From a checkpoint of a small transformer trained on Wikipedia.
Architecture: rotary positions, biases, untied embeddings, attention and MLP in parallel.
Training: a variant of Muon for these matrices, 5647 steps.
Each number is 50 + 10 x the weight over the matrix's rms, rounded and kept within 0 to 99. Layers, rows and columns count from 0.

# layer 5 MLP down, 384x1536, rms 0.233, rows 145-289, columns 912-959
51 48 67 64 56 54 67 37 52 39 62 53 60 41 44 46 53 62 38 46 48 47 48 51 38 52 32 72 56 45 50 35 43 45 47 62 28 41 53 42 50 52 32 54 60 47 52 63
51 58 55 62 54 57 51 70 33 65 51 54 43 58 44 57 41 42 56 63 56 56 57 40 46 59 51 59 39 67 58 44 40 51 43 69 44 50 53 41 66 53 56 41 42 54 55 46
40 50 48 70 42 39 64 59 73 47 56 69 45 35 34 54 52 54 57 70 44 46 39 57 38 24 38 55 47 52 52 62 43 57 59 22 48 50 54 51 41 44 52 51 52 38 49 48
33 63 59 49 63 43 58 32 56 50 47 44 43 42 59 46 46 49 63 51 31 50 48 51 64 36 50 64 61 52 43 55 57 46 67 55 44 32 46 76 46 53 48 46 41 69 22 30
49 48 55 46 46 71 47 41 49 48 72 66 58 55 59 52 52 58 46 49 63 62 46 47 48 52 62 56 50 39 45 29 47 48 45 49 61 36 55 53 35 49 42 56 53 65 54 50
36 73 43 46 47 54 45 60 54 39 45 39 71 71 42 53 56 58 26 46 56 43 56 44 46 39 53 45 43 67 36 45 43 40 53 31 49 34 37 51 46 51 52 53 40 42 53 53
53 48 61 46 45 48 57 64 54 45 54 39 50 29 53 44 45 48 60 42 52 32 51 40 65 38 53 29 52 54 52 59 50 62 51 43 51 34 44 55 62 47 41 52 56 40 41 45
41 48 50 41 46 54 47 60 58 49 49 49 43 42 60 39 47 35 46 48 44 59 62 47 60 58 50 56 60 51 27 64 49 47 63 43 58 45 52 60 43 51 60 38 52 43 52 49
47 60 45 53 46 55 59 49 56 62 53 52 29 32 49 32 38 48 54 56 33 47 42 56 57 37 37 51 58 64 47 51 44 57 31 35 62 35 47 62 43 56 45 54 41 38 60 55
57 52 60 50 45 54 28 57 47 47 51 42 38 54 51 48 68 46 58 57 47 42 47 44 53 57 36 46 52 47 49 50 36 51 34 54 48 36 45 50 38 43 53 63 56 55 31 54
52 49 49 56 58 45 52 57 48 56 53 42 60 58 60 42 57 51 44 45 55 45 45 38 44 58 80 58 60 47 42 39 55 48 71 55 45 57 63 59 54 46 56 47 37 38 58 57
45 64 50 61 66 57 60 68 41 42 54 39 52 54 64 32 47 42 48 41 53 49 60 54 35 43 43 54 41 30 69 34 49 47 40 47 57 55 40 37 55 53 64 46 56 70 58 62
65 65 44 47 41 55 43 45 35 45 42 51 48 43 41 40 41 46 39 63 54 38 55 46 49 54 40 53 57 40 55 53 55 50 44 61 61 36 48 50 49 41 49 41 64 48 46 40
62 40 50 51 46 38 57 52 55 39 54 56 52 40 54 47 45 27 43 64 53 45 53 48 61 57 48 40 54 51 51 35 37 40 45 65 66 55 49 74 58 56 42 41 46 56 48 35
60 51 59 51 45 62 53 42 47 59 29 56 46 44 41 40 42 54 41 50 49 48 46 29 56 53 51 64 70 51 52 42 48 66 59 49 42 48 40 59 62 51 50 45 53 38 62 44
35 65 43 47 35 29 46 46 55 33 60 42 51 43 54 46 49 43 45 64 37 60 69 40 55 49 68 52 61 48 52 56 44 61 55 27 51 32 39 59 61 55 41 51 50 39 41 67
31 60 48 57 48 60 60 41 47 44 38 59 41 36 66 64 69 59 50 53 57 54 46 22 59 55 37 49 30 52 28 35 45 56 56 51 70 48 50 50 38 71 57 57 44 54 54 32
59 58 45 46 28 59 53 42 46 42 41 51 47 48 36 47 40 48 44 48 65 73 68 68 61 52 56 62 43 68 41 48 54 52 42 52 53 66 67 43 62 47 56 67 49 62 53 46
45 53 58 51 48 47 56 41 58 48 65 54 52 49 65 56 54 44 51 37 66 65 60 57 59 56 55 63 68 40 51 57 48 62 48 34 44 52 51 54 39 52 46 50 45 57 43 56
61 48 53 47 48 55 43 35 32 41 49 59 40 48 34 57 43 48 31 25 46 42 42 46 48 61 39 50 41 45 35 55 62 66 60 35 53 40 36 64 36 60 38 50 58 44 48 56
51 33 55 54 67 51 54 30 36 54 70 41 48 50 56 54 45 40 48 40 48 41 47 64 61 36 62 54 52 63 50 63 48 47 52 47 27 25 60 50 47 49 54 48 46 47 58 33
56 46 63 42 44 47 40 43 51 64 44 64 52 52 54 31 55 25 57 58 47 66 37 43 55 39 30 55 43 60 60 29 49 37 60 40 51 46 53 54 44 51 55 50 46 51 54 41
52 47 36 56 49 54 56 48 49 57 60 47 52 51 32 52 49 47 55 33 42 53 57 51 68 26 52 42 54 48 39 54 58 40 59 45 37 59 69 57 40 36 36 52 57 40 62 35
43 50 44 51 49 58 73 54 63 43 46 59 68 59 40 42 48 40 44 49 43 38 70 27 50 58 64 51 31 56 61 53 37 58 57 57 45 47 48 42 61 52 57 40 39 46 66 45
32 65 52 58 55 49 43 41 58 51 46 49 55 32 42 50 63 44 54 55 43 45 73 62 46 68 57 55 31 35 50 49 47 55 54 52 61 46 78 53 54 48 58 58 47 64 42 61
56 55 58 45 55 32 34 59 51 50 42 36 61 44 59 46 52 62 33 77 56 53 60 22 43 63 54 53 54 42 68 37 49 45 27 54 42 29 30 54 59 57 61 49 57 37 50 41
46 38 55 49 42 58 45 58 30 56 53 41 64 54 56 45 60 48 55 49 54 51 51 56 63 50 64 59 46 70 57 67 42 48 37 59 59 46 38 39 57 48 47 51 52 50 57 57
56 66 45 29 67 29 59 66 53 37 48 51 45 51 68 59 59 42 44 55 53 67 45 59 42 34 40 56 43 64 47 56 45 51 55 74 57 42 63 24 30 48 37 48 49 56 65 32
52 54 66 39 54 54 45 44 57 47 37 55 45 36 53 60 40 31 34 55 53 52 46 54 25 65 56 37 39 44 44 46 47 71 40 46 45 28 41 39 44 41 53 51 47 60 54 33
48 57 62 66 50 45 56 55 48 65 60 45 55 67 40 69 61 50 44 48 53 61 48 38 52 47 41 47 51 58 48 42 56 51 35 42 45 44 54 64 51 72 53 60 61 51 47 58
60 71 55 40 58 53 57 65 54 49 64 49 50 67 63 46 39 48 62 59 43 58 53 58 51 47 26 40 39 43 31 48 51 54 50 67 53 46 60 35 62 50 57 50 51 53 33 56
55 38 45 51 51 46 56 43 38 55 35 48 46 47 59 55 50 61 53 49 50 38 48 67 42 58 47 55 41 64 61 60 61 49 46 62 43 33 50 46 44 61 57 67 50 35 56 43
72 36 49 50 49 59 57 52 56 46 57 51 55 48 43 60 46 50 42 63 55 55 52 46 38 54 27 48 46 52 48 48 53 54 49 64 57 43 57 58 50 46 53 54 57 39 54 33
37 52 43 56 60 30 41 65 51 53 49 46 44 56 46 44 44 34 35 61 47 57 36 56 62 52 35 51 66 52 48 70 55 32 64 46 52 48 59 48 45 53 53 39 48 54 47 69
54 50 51 44 45 37 52 36 42 50 35 61 42 44 31 70 51 41 58 46 41 57 46 43 49 51 54 33 47 55 28 54 60 42 76 51 43 66 58 37 57 60 52 41 48 37 79 52
46 42 56 55 50 33 50 49 46 44 43 43 36 48 45 62 53 52 58 57 47 52 52 53 60 56 32 33 48 49 54 46 60 48 29 54 74 57 47 35 68 55 50 40 62 57 47 52
27 45 60 50 58 58 48 54 35 45 42 37 54 44 46 52 54 41 60 48 42 40 43 56 65 60 49 32 51 51 52 57 52 72 37 51 40 46 44 56 55 35 38 31 56 48 44 39
52 55 53 40 45 45 69 25 49 32 65 46 35 62 47 54 71 61 63 64 42 44 67 48 59 49 49 50 43 50 63 56 58 26 59 51 52 52 52 53 45 51 39 46 54 48 53 38
67 50 47 58 57 47 30 53 46 66 52 41 39 38 40 42 53 60 35 50 47 50 38 40 49 48 57 49 46 49 42 52 50 32 51 45 28 48 54 47 56 49 33 46 49 61 63 40
58 40 51 59 58 38 45 54 47 54 46 47 50 41 51 58 60 55 48 47 35 61 56 48 46 69 44 45 56 55 37 38 39 22 43 47 46 44 48 73 48 65 22 37 52 42 56 53
43 51 40 46 43 41 51 66 51 51 63 72 52 58 46 63 48 67 36 38 48 53 59 50 48 51 54 49 34 65 34 38 33 70 58 55 56 56 48 46 42 41 62 54 44 53 71 46
67 52 46 47 53 56 45 53 47 55 51 58 43 44 46 35 59 36 38 41 39 40 54 40 47 61 51 63 47 39 43 29 49 60 43 47 40 47 38 34 47 32 66 56 52 64 34 35
43 51 67 60 54 59 53 68 56 49 43 47 50 66 31 53 52 51 40 47 66 48 48 57 49 49 69 35 61 50 42 48 51 55 53 44 25 34 67 58 43 44 43 49 39 63 68 62
44 54 56 43 41 48 73 48 52 50 39 52 42 63 62 50 35 54 53 50 37 36 47 57 56 51 58 55 61 45 37 42 63 52 66 55 55 57 64 76 50 51 29 45 54 45 50 52
39 48 74 55 57 37 51 48 49 54 43 49 51 51 52 53 47 49 46 58 54 49 56 46 30 41 50 48 34 36 61 53 31 56 41 38 36 53 52 46 58 45 52 36 52 37 32 49
63 87 41 47 49 40 60 49 36 50 43 55 48 53 36 41 42 61 61 63 54 50 55 48 35 57 52 51 51 58 53 47 44 37 68 54 47 66 53 44 43 59 55 50 44 46 47 34
47 39 38 76 52 39 84 60 57 78 56 85 49 45 64 55 66 43 56 47 46 57 59 34 70 60 36 49 50 61 23 37 49 47 41 66 44 32 46 56 62 69 42 53 44 43 66 26
45 60 58 72 70 45 47 30 46 35 57 43 61 50 45 79 54 61 65 72 41 52 49 42 49 56 61 49 44 41 44 38 45 57 47 53 53 36 65 45 58 47 55 69 42 40 51 35
63 35 65 54 60 54 47 41 51 32 22 54 47 46 55 44 37 38 50 39 39 53 42 66 37 40 59 54 48 63 53 63 44 43 39 57 51 41 48 36 47 52 60 31 43 53 27 56
51 51 58 45 39 45 56 39 40 57 54 37 55 46 39 64 43 66 62 47 44 42 49 46 51 68 38 51 47 41 49 49 51 43 50 57 60 57 59 48 46 36 60 33 44 55 45 48
45 60 43 59 72 36 42 58 46 53 58 40 48 37 61 64 54 24 38 59 59 61 42 41 40 67 46 43 53 50 53 46 58 54 59 36 46 55 51 59 51 67 47 46 43 44 54 66
42 42 43 66 39 50 62 38 47 52 47 46 50 48 52 31 55 49 26 56 56 47 60 38 63 45 66 56 46 53 43 46 53 36 46 37 60 48 67 49 37 33 49 46 42 44 46 53
38 54 58 36 41 55 40 58 52 35 43 45 46 38 43 47 39 44 40 49 49 45 39 52 51 30 29 51 50 37 42 53 64 67 48 56 38 78 51 38 45 38 41 48 54 47 58 46
50 42 43 50 55 32 47 53 53 55 38 52 44 46 39 59 65 47 38 67 47 33 55 54 58 37 41 42 49 35 45 52 44 54 32 62 50 51 59 59 57 47 49 60 56 61 42 50
49 43 59 45 40 59 59 59 55 54 50 65 47 61 33 49 42 49 41 43 43 61 52 58 56 62 57 58 58 62 55 74 46 49 37 46 39 43 51 72 46 42 51 52 38 49 54 56
63 48 55 50 56 49 50 42 38 57 57 48 46 43 62 58 57 55 34 66 48 55 45 45 42 56 46 49 62 52 57 59 47 31 51 52 29 55 42 37 43 41 46 76 23 39 53 55
37 39 39 48 50 67 62 68 45 63 36 57 38 45 57 54 58 54 58 70 72 36 59 53 60 41 48 47 58 52 43 51 54 55 51 49 53 44 40 51 54 32 42 45 57 54 42 51
47 57 42 40 56 61 67 51 56 75 38 68 55 63 52 38 48 46 42 40 53 50 65 58 48 55 68 47 47 47 42 55 52 63 55 56 49 59 50 32 52 39 56 47 58 39 60 59
58 47 38 47 51 43 18 34 59 50 52 55 53 44 58 42 37 43 55 33 62 26 48 61 44 52 44 43 45 56 24 57 35 37 58 60 36 62 56 48 66 45 42 48 58 42 56 47
41 38 48 51 66 45 48 46 48 52 60 58 49 47 61 59 50 50 35 53 49 38 42 54 36 35 60 56 44 52 36 55 53 58 50 52 55 39 66 39 39 54 44 54 45 69 45 53
48 36 36 46 66 49 53 50 63 63 61 44 54 40 48 38 62 60 49 56 54 31 45 55 51 59 59 46 48 53 49 53 49 50 46 29 42 27 71 32 56 45 56 66 54 44 49 51
45 58 60 48 53 54 71 50 39 52 43 46 50 54 60 50 54 48 31 57 50 57 65 47 65 47 48 50 44 40 50 63 42 45 50 62 59 46 48 50 66 64 52 53 50 46 51 49
53 46 59 53 53 56 32 55 62 45 49 56 48 44 38 55 46 40 49 50 49 63 58 60 50 42 31 64 48 64 53 60 46 64 58 51 49 45 30 62 46 60 28 49 54 46 47 55
43 47 51 43 56 73 40 46 36 51 43 43 45 49 40 52 61 54 30 52 52 45 42 57 67 72 54 48 49 44 43 52 66 41 41 49 43 50 53 53 55 43 47 37 59 53 41 61
25 43 56 54 53 51 42 55 66 56 50 60 49 72 28 45 38 48 50 32 46 82 55 43 60 75 57 48 49 75 54 37 52 53 55 67 31 43 46 72 49 45 33 55 49 46 62 66
54 70 43 52 65 40 45 53 58 45 46 42 42 48 37 49 40 63 50 45 48 60 53 41 56 23 54 47 54 54 46 39 43 24 64 51 62 47 44 38 41 49 37 45 54 51 55 74
58 53 48 58 37 52 45 31 49 47 47 49 31 47 49 52 40 54 34 54 50 53 41 52 60 37 45 41 43 56 57 57 37 52 48 59 49 69 51 55 55 60 36 46 31 57 50 63
44 41 53 49 60 61 44 68 37 53 47 42 55 64 39 39 53 60 44 47 50 54 52 43 47 48 44 43 39 43 38 51 50 53 44 52 67 51 39 37 56 34 54 43 64 48 58 55
41 42 56 49 49 36 51 47 60 75 40 57 52 54 45 53 43 48 45 32 45 54 63 62 56 53 53 47 56 57 68 57 51 58 50 47 41 67 73 60 64 54 34 61 59 51 74 58
54 47 31 55 68 48 42 47 44 50 52 53 49 51 51 42 44 42 39 44 36 72 59 39 33 57 30 44 42 49 59 50 29 41 61 48 52 55 44 67 51 50 43 44 48 43 37 36
53 61 55 57 51 56 65 33 53 57 57 55 66 55 49 47 48 38 57 50 43 41 58 23 36 40 48 38 59 54 52 65 39 43 44 42 62 42 44 43 62 41 77 43 36 46 48 56
56 58 45 54 54 61 60 54 47 66 53 51 55 46 55 39 32 48 50 51 46 28 39 57 57 65 53 45 46 45 41 40 48 62 54 59 47 47 52 56 41 67 56 48 60 38 36 50
55 50 42 50 50 55 47 48 42 65 68 42 49 44 50 61 59 68 51 53 40 46 62 59 61 62 35 49 64 37 35 59 54 51 58 72 49 58 71 40 52 51 65 55 61 43 61 42
50 61 52 63 38 57 55 57 58 62 33 48 46 48 49 44 52 42 44 28 59 47 49 55 57 35 60 45 68 57 66 30 34 38 62 49 48 52 47 41 63 63 23 45 28 53 63 28
52 61 57 50 56 54 43 62 44 57 57 63 39 35 52 70 41 54 58 46 53 67 46 48 58 52 37 66 62 56 56 56 53 61 48 54 50 44 42 46 39 56 65 54 35 27 61 48
51 41 51 43 54 56 29 52 58 48 52 48 39 47 42 43 44 60 61 30 28 71 46 58 69 63 50 45 60 52 58 57 58 44 49 58 54 67 41 66 48 49 70 56 64 34 42 46
52 41 68 36 51 41 53 47 52 60 41 39 43 57 51 53 66 50 49 44 53 57 59 48 43 48 48 24 36 44 54 50 51 47 48 58 55 31 60 39 73 60 54 44 46 38 61 45
43 49 57 58 55 53 68 61 55 35 33 52 44 52 43 38 54 55 45 37 52 40 42 63 60 51 56 40 48 43 61 55 64 38 44 48 56 63 39 47 56 46 59 48 51 44 48 42
48 68 47 58 55 53 51 57 70 47 59 59 53 33 49 55 43 50 49 51 46 43 48 55 47 45 45 44 40 37 61 53 43 33 67 36 48 42 53 55 42 36 39 55 68 60 43 43
57 51 46 48 58 34 35 53 71 48 48 66 33 61 46 31 57 51 37 43 58 48 37 49 50 50 53 44 49 44 36 49 39 55 52 54 54 48 44 39 53 59 51 55 45 38 40 49
41 35 43 62 61 59 58 37 44 48 42 54 43 39 59 45 55 31 51 50 50 50 35 50 46 69 52 36 49 41 67 43 35 38 63 51 40 62 49 35 42 50 47 44 45 63 42 42
62 56 59 44 56 59 58 44 57 50 39 67 46 49 34 53 52 54 53 65 49 54 44 56 40 56 43 57 52 30 36 63 45 60 44 49 62 46 59 58 59 46 46 59 28 70 48 41
61 57 51 37 42 50 51 40 55 48 44 56 52 47 46 53 61 67 57 42 45 59 50 51 45 57 61 50 41 49 56 33 65 49 37 51 68 37 43 51 63 55 41 67 57 54 48 31
34 56 53 44 52 38 46 46 55 39 61 57 59 45 44 60 49 58 49 50 49 46 55 40 68 64 71 39 61 48 58 58 53 48 50 72 57 45 40 42 60 62 51 46 42 38 69 57
46 43 57 49 45 66 58 56 56 63 56 47 46 49 55 45 57 47 55 23 33 49 52 70 25 57 61 67 44 54 38 40 61 24 37 69 52 66 67 48 41 37 51 29 41 63 52 52
48 51 55 54 53 61 48 59 56 45 64 60 57 50 52 55 50 37 32 49 51 53 50 42 41 54 36 51 41 56 39 55 51 60 56 56 45 42 48 39 48 48 43 36 54 47 42 55
42 47 57 33 40 41 61 50 35 68 51 55 60 60 46 53 19 52 49 52 43 49 33 56 46 60 42 52 37 41 50 54 56 52 55 46 52 49 42 57 45 46 56 56 57 57 66 45
43 43 48 58 57 43 54 56 37 39 53 58 33 52 54 45 48 62 47 39 58 42 51 64 56 30 61 36 61 43 54 59 40 59 66 44 37 52 45 52 48 43 53 66 49 48 47 52
48 56 35 54 39 33 57 54 46 58 59 50 47 41 51 69 61 54 65 64 32 47 45 59 68 55 43 45 44 68 65 56 47 44 53 41 53 46 29 53 49 52 57 26 46 73 55 57
43 43 50 63 34 49 51 69 55 60 46 79 56 39 57 42 63 63 46 49 57 54 46 53 31 34 57 29 39 40 65 57 58 59 53 32 49 59 41 29 57 41 42 27 43 43 46 54
32 51 49 46 49 59 39 19 57 56 61 61 47 51 51 50 42 33 50 47 41 52 66 44 44 56 50 49 57 58 41 48 46 58 22 48 40 27 49 55 61 54 50 50 49 37 33 63
52 47 56 45 55 44 56 61 42 56 50 60 51 39 45 45 44 47 50 45 36 49 48 52 68 32 43 43 37 49 41 55 43 57 61 52 61 45 48 48 54 62 45 44 45 56 44 48
35 51 50 37 33 48 30 47 62 53 51 44 36 45 45 45 60 49 42 55 48 50 52 33 64 28 41 60 32 56 40 44 52 50 50 47 50 53 59 47 54 62 59 59 50 32 55 52
43 39 62 53 51 57 69 37 62 42 58 59 51 37 48 50 55 56 47 41 43 33 58 48 40 55 49 38 39 40 55 43 38 55 45 42 36 58 43 68 46 41 40 53 39 41 52 45
54 44 58 59 41 40 26 60 35 61 44 45 35 40 50 35 61 48 56 57 70 50 42 75 71 34 49 46 62 60 57 44 49 44 48 62 45 42 31 53 58 40 44 48 53 61 57 49
37 52 63 56 60 44 35 58 49 54 47 68 57 55 52 62 38 49 65 56 69 56 51 44 48 44 48 57 48 37 42 51 61 55 44 55 37 40 45 50 49 32 34 74 56 56 44 48
59 47 44 55 55 51 44 57 60 53 43 52 57 52 51 45 59 70 56 42 43 51 58 46 65 44 43 51 61 36 27 54 49 66 52 70 51 65 46 54 30 52 60 45 36 55 45 39
58 38 49 36 38 54 58 51 39 46 39 44 37 43 43 69 44 45 44 41 45 52 43 42 41 44 70 45 55 51 25 71 56 53 62 61 41 25 80 38 53 46 45 45 39 56 46 64
55 62 54 49 53 38 45 43 51 46 67 48 55 54 45 43 62 64 43 50 37 43 42 50 53 44 46 47 58 38 57 36 53 58 60 45 53 49 53 62 46 35 41 55 52 46 56 50
50 53 64 60 47 62 46 34 37 62 45 47 57 46 53 32 38 50 58 59 57 36 51 69 50 44 55 53 62 56 58 55 61 52 42 39 34 65 54 48 51 43 34 60 61 53 73 52
44 50 58 49 40 61 46 36 40 49 51 67 57 64 41 33 49 56 54 30 48 58 52 53 60 66 37 55 41 38 39 47 41 42 41 46 45 30 49 61 46 48 53 53 55 25 78 52
51 65 47 59 53 47 51 49 43 43 40 52 47 58 46 51 52 54 47 35 57 42 81 41 65 67 58 51 51 58 63 53 60 52 50 32 48 38 66 70 63 54 53 59 52 49 41 41
53 42 51 53 26 44 39 51 44 57 55 33 52 49 56 34 40 52 73 39 43 35 47 45 43 65 40 50 43 57 56 52 46 57 51 55 77 67 57 39 75 51 59 55 51 51 60 46
37 52 61 48 34 47 44 44 44 49 60 52 52 48 45 29 56 35 67 52 27 42 62 55 38 70 40 49 40 57 57 73 49 54 39 47 59 71 59 40 46 60 59 42 46 55 62 67
31 46 55 53 70 45 52 61 52 43 61 52 50 52 53 60 56 54 39 46 38 57 70 57 72 46 46 55 59 44 60 52 49 37 60 53 41 04 28 61 30 47 47 63 56 52 45 48
34 50 50 61 35 53 47 49 48 58 34 49 50 42 42 54 56 50 33 65 30 29 34 45 52 54 45 39 26 45 61 61 70 55 34 59 44 52 47 60 68 44 43 44 51 53 52 53
48 56 49 52 54 57 63 47 52 72 52 49 25 60 46 40 57 43 54 58 54 49 57 34 52 56 57 63 37 32 20 37 46 40 36 49 41 64 47 59 49 40 51 50 51 42 52 36
61 50 27 50 29 41 50 57 58 37 61 41 38 35 59 51 36 55 59 52 48 55 44 49 52 38 67 63 41 47 54 65 65 49 37 54 49 54 48 52 47 55 45 51 27 46 58 44
47 52 45 52 70 46 53 64 50 54 53 50 43 46 36 48 47 36 49 53 49 50 58 38 41 55 58 36 45 39 66 58 58 40 45 73 46 45 37 47 61 59 64 49 59 66 49 54
61 39 47 67 61 58 28 60 47 52 45 43 41 54 45 52 36 59 62 44 69 51 47 33 37 35 57 62 63 50 51 61 54 51 42 52 52 66 55 44 36 46 58 54 53 61 29 53
56 53 31 43 55 41 35 42 53 43 45 40 58 43 41 34 53 56 53 51 45 64 63 41 42 38 48 29 57 44 60 45 48 46 35 37 46 65 50 39 46 44 54 53 39 64 34 42
44 41 54 48 56 61 57 47 65 42 41 43 55 45 45 52 36 49 57 62 42 39 57 58 45 59 40 47 48 42 53 58 57 55 35 46 50 56 38 42 35 43 47 67 42 40 49 64
44 49 68 56 58 51 38 47 53 34 37 47 50 44 50 62 51 37 48 48 53 54 54 69 42 40 34 48 72 55 45 66 49 52 57 64 37 27 44 48 48 58 56 46 45 57 27 49
38 66 44 46 54 60 56 44 67 72 57 47 57 41 56 48 70 41 41 47 44 65 49 50 55 53 54 40 42 38 47 47 46 53 31 42 47 60 48 52 47 33 41 45 52 49 60 42
40 50 56 77 36 36 33 43 63 44 57 51 70 57 42 48 59 26 57 47 43 63 38 48 79 46 37 45 51 51 51 57 40 53 53 67 52 62 49 55 44 61 53 65 60 46 31 52
57 59 53 53 46 58 51 31 37 42 77 58 68 50 59 40 61 50 45 47 40 58 47 48 52 52 36 48 39 74 52 70 58 55 48 49 68 31 46 46 55 41 45 62 48 44 50 51
45 55 51 35 67 33 36 64 40 49 59 56 44 41 53 43 49 48 64 46 40 55 65 47 58 43 54 59 35 44 41 35 56 52 62 50 53 68 43 68 49 55 56 52 46 50 53 65
49 25 58 51 46 69 53 48 54 47 44 46 56 46 46 37 44 60 47 46 63 68 63 43 51 45 49 43 61 57 62 41 57 59 50 46 45 49 48 46 50 46 46 42 45 46 40 49
17 67 40 68 32 57 65 65 63 60 41 46 56 35 54 32 64 55 72 48 56 45 58 61 65 56 69 42 51 32 40 66 45 56 60 51 59 58 36 58 53 53 41 37 57 55 51 47
55 48 55 39 43 55 48 61 54 47 53 36 56 57 67 49 45 36 45 44 48 47 54 33 39 52 48 35 49 52 45 33 47 43 74 57 42 65 49 51 43 41 42 57 42 67 49 52
38 47 58 34 46 57 39 38 40 69 38 57 61 62 51 44 62 56 44 50 57 50 59 59 35 50 53 69 38 51 63 52 42 41 57 46 41 61 59 53 45 50 67 56 67 40 48 43
47 60 58 46 55 43 61 38 51 55 58 48 42 57 43 40 31 44 65 48 41 44 46 45 65 57 39 45 75 54 34 47 47 73 60 54 54 71 66 67 64 33 45 54 43 40 62 55
26 49 55 49 48 60 51 61 56 62 51 47 41 48 57 37 46 62 48 42 60 56 59 66 65 62 39 41 61 45 59 58 53 50 42 48 59 33 43 45 46 40 41 55 43 42 54 57
41 54 36 59 70 51 33 51 51 42 50 45 31 49 54 46 57 51 53 46 54 61 44 33 44 53 43 57 63 55 38 40 46 69 54 40 57 59 35 54 51 43 52 57 50 41 52 60
59 28 47 47 47 57 58 43 57 53 59 37 43 53 55 55 44 47 55 23 57 41 33 52 43 62 54 53 56 38 35 48 61 31 54 65 46 71 58 43 45 57 42 57 57 48 50 67
56 47 39 33 49 50 53 50 54 63 54 60 53 36 68 37 55 55 41 51 55 53 64 26 49 47 53 46 42 49 41 49 53 61 47 39 46 36 43 51 47 58 58 36 40 55 44 47
53 48 62 59 58 61 38 58 50 56 51 56 60 58 53 36 42 50 49 71 47 34 33 61 69 39 40 61 44 52 65 66 50 53 36 50 42 38 64 24 62 52 49 49 57 56 58 49
53 35 61 49 66 51 42 40 49 58 63 47 46 40 49 56 38 38 42 45 58 47 57 40 42 56 49 64 62 33 55 57 59 53 58 41 54 60 31 59 54 42 61 57 54 46 43 59
56 47 54 57 41 48 28 48 55 69 53 53 46 51 56 41 43 43 47 50 63 44 47 57 53 40 58 67 64 44 53 62 67 39 61 51 39 43 52 59 56 57 45 61 48 40 33 62
59 38 40 52 57 71 38 57 52 46 54 54 52 42 43 41 35 49 58 58 52 57 54 39 54 48 66 41 51 49 44 49 47 49 81 56 44 45 62 52 48 49 45 42 50 53 46 52
33 40 41 59 60 51 52 56 40 46 52 40 66 43 45 46 50 37 68 61 54 55 46 59 47 50 50 49 59 49 57 45 54 43 43 58 58 53 51 58 55 57 74 55 50 48 48 47
46 46 42 51 52 50 42 45 58 65 50 44 52 47 46 57 51 41 45 50 57 59 46 58 62 40 71 42 47 61 54 69 55 18 52 45 47 37 51 36 39 43 49 63 40 47 51 50
39 58 54 45 46 51 55 42 42 37 56 49 39 63 37 36 32 55 47 52 51 48 36 47 51 66 58 53 54 42 49 47 49 47 58 58 34 27 35 48 41 51 39 48 37 46 80 47
40 31 50 58 38 62 29 50 65 55 29 35 43 50 45 34 48 44 44 55 44 70 43 53 46 45 54 38 57 58 53 41 34 30 43 49 52 59 53 51 49 63 42 42 64 63 49 64
36 43 47 53 56 68 31 51 67 51 41 51 52 57 53 50 70 43 50 56 47 56 42 52 49 50 52 64 63 58 39 43 35 55 64 48 71 67 63 60 46 44 47 49 51 58 51 47
45 45 50 53 64 32 58 43 50 47 58 54 41 34 53 48 31 44 33 47 41 54 39 34 62 47 51 53 51 42 44 56 67 49 64 51 44 51 54 49 43 42 57 45 41 49 52 40
55 49 43 38 63 54 36 46 67 57 46 50 56 58 36 44 50 71 61 54 46 45 57 50 54 39 60 33 49 47 59 69 49 50 56 46 46 50 53 77 49 53 50 45 53 59 45 56
41 43 66 36 32 60 57 46 46 59 52 44 41 49 52 61 60 24 54 44 34 36 49 57 53 39 48 46 38 52 59 51 41 54 47 46 40 60 39 21 50 38 63 37 48 48 59 59
48 43 46 56 49 41 50 43 58 53 55 46 56 71 61 69 26 71 60 50 33 46 53 58 53 39 43 42 58 47 54 71 54 65 61 59 55 52 53 37 49 51 51 53 43 57 57 58
45 59 65 55 73 23 53 42 55 49 69 68 47 52 51 47 41 66 50 64 50 49 64 55 42 41 48 65 50 57 64 43 44 54 52 41 52 35 66 35 52 42 46 42 43 53 37 54
30 52 45 38 49 45 47 57 56 68 39 65 68 57 63 51 39 42 36 46 47 66 44 44 52 55 56 51 63 46 48 56 40 50 54 62 49 49 47 64 55 56 53 53 38 50 46 53
32 53 32 50 39 39 54 55 40 61 48 52 43 42 52 33 37 41 38 69 26 49 52 35 49 34 48 50 53 45 53 59 42 52 56 39 58 46 56 67 57 46 61 40 71 54 45 47
43 42 58 49 70 61 52 54 64 62 60 45 54 55 48 47 54 34 61 57 56 44 37 18 64 65 16 59 44 71 34 44 47 49 37 64 54 49 46 54 52 48 39 48 55 51 56 56
43 52 56 61 66 48 48 64 50 62 45 45 49 56 49 49 47 52 51 75 57 54 29 47 69 73 52 43 57 49 41 77 58 38 45 56 49 64 53 47 56 51 60 41 64 43 48 57
60 56 57 49 50 47 62 57 40 50 52 57 51 41 47 43 60 39 49 50 50 69 60 38 44 48 56 61 52 47 53 48 50 53 66 58 69 38 57 46 53 26 52 47 49 48 53 52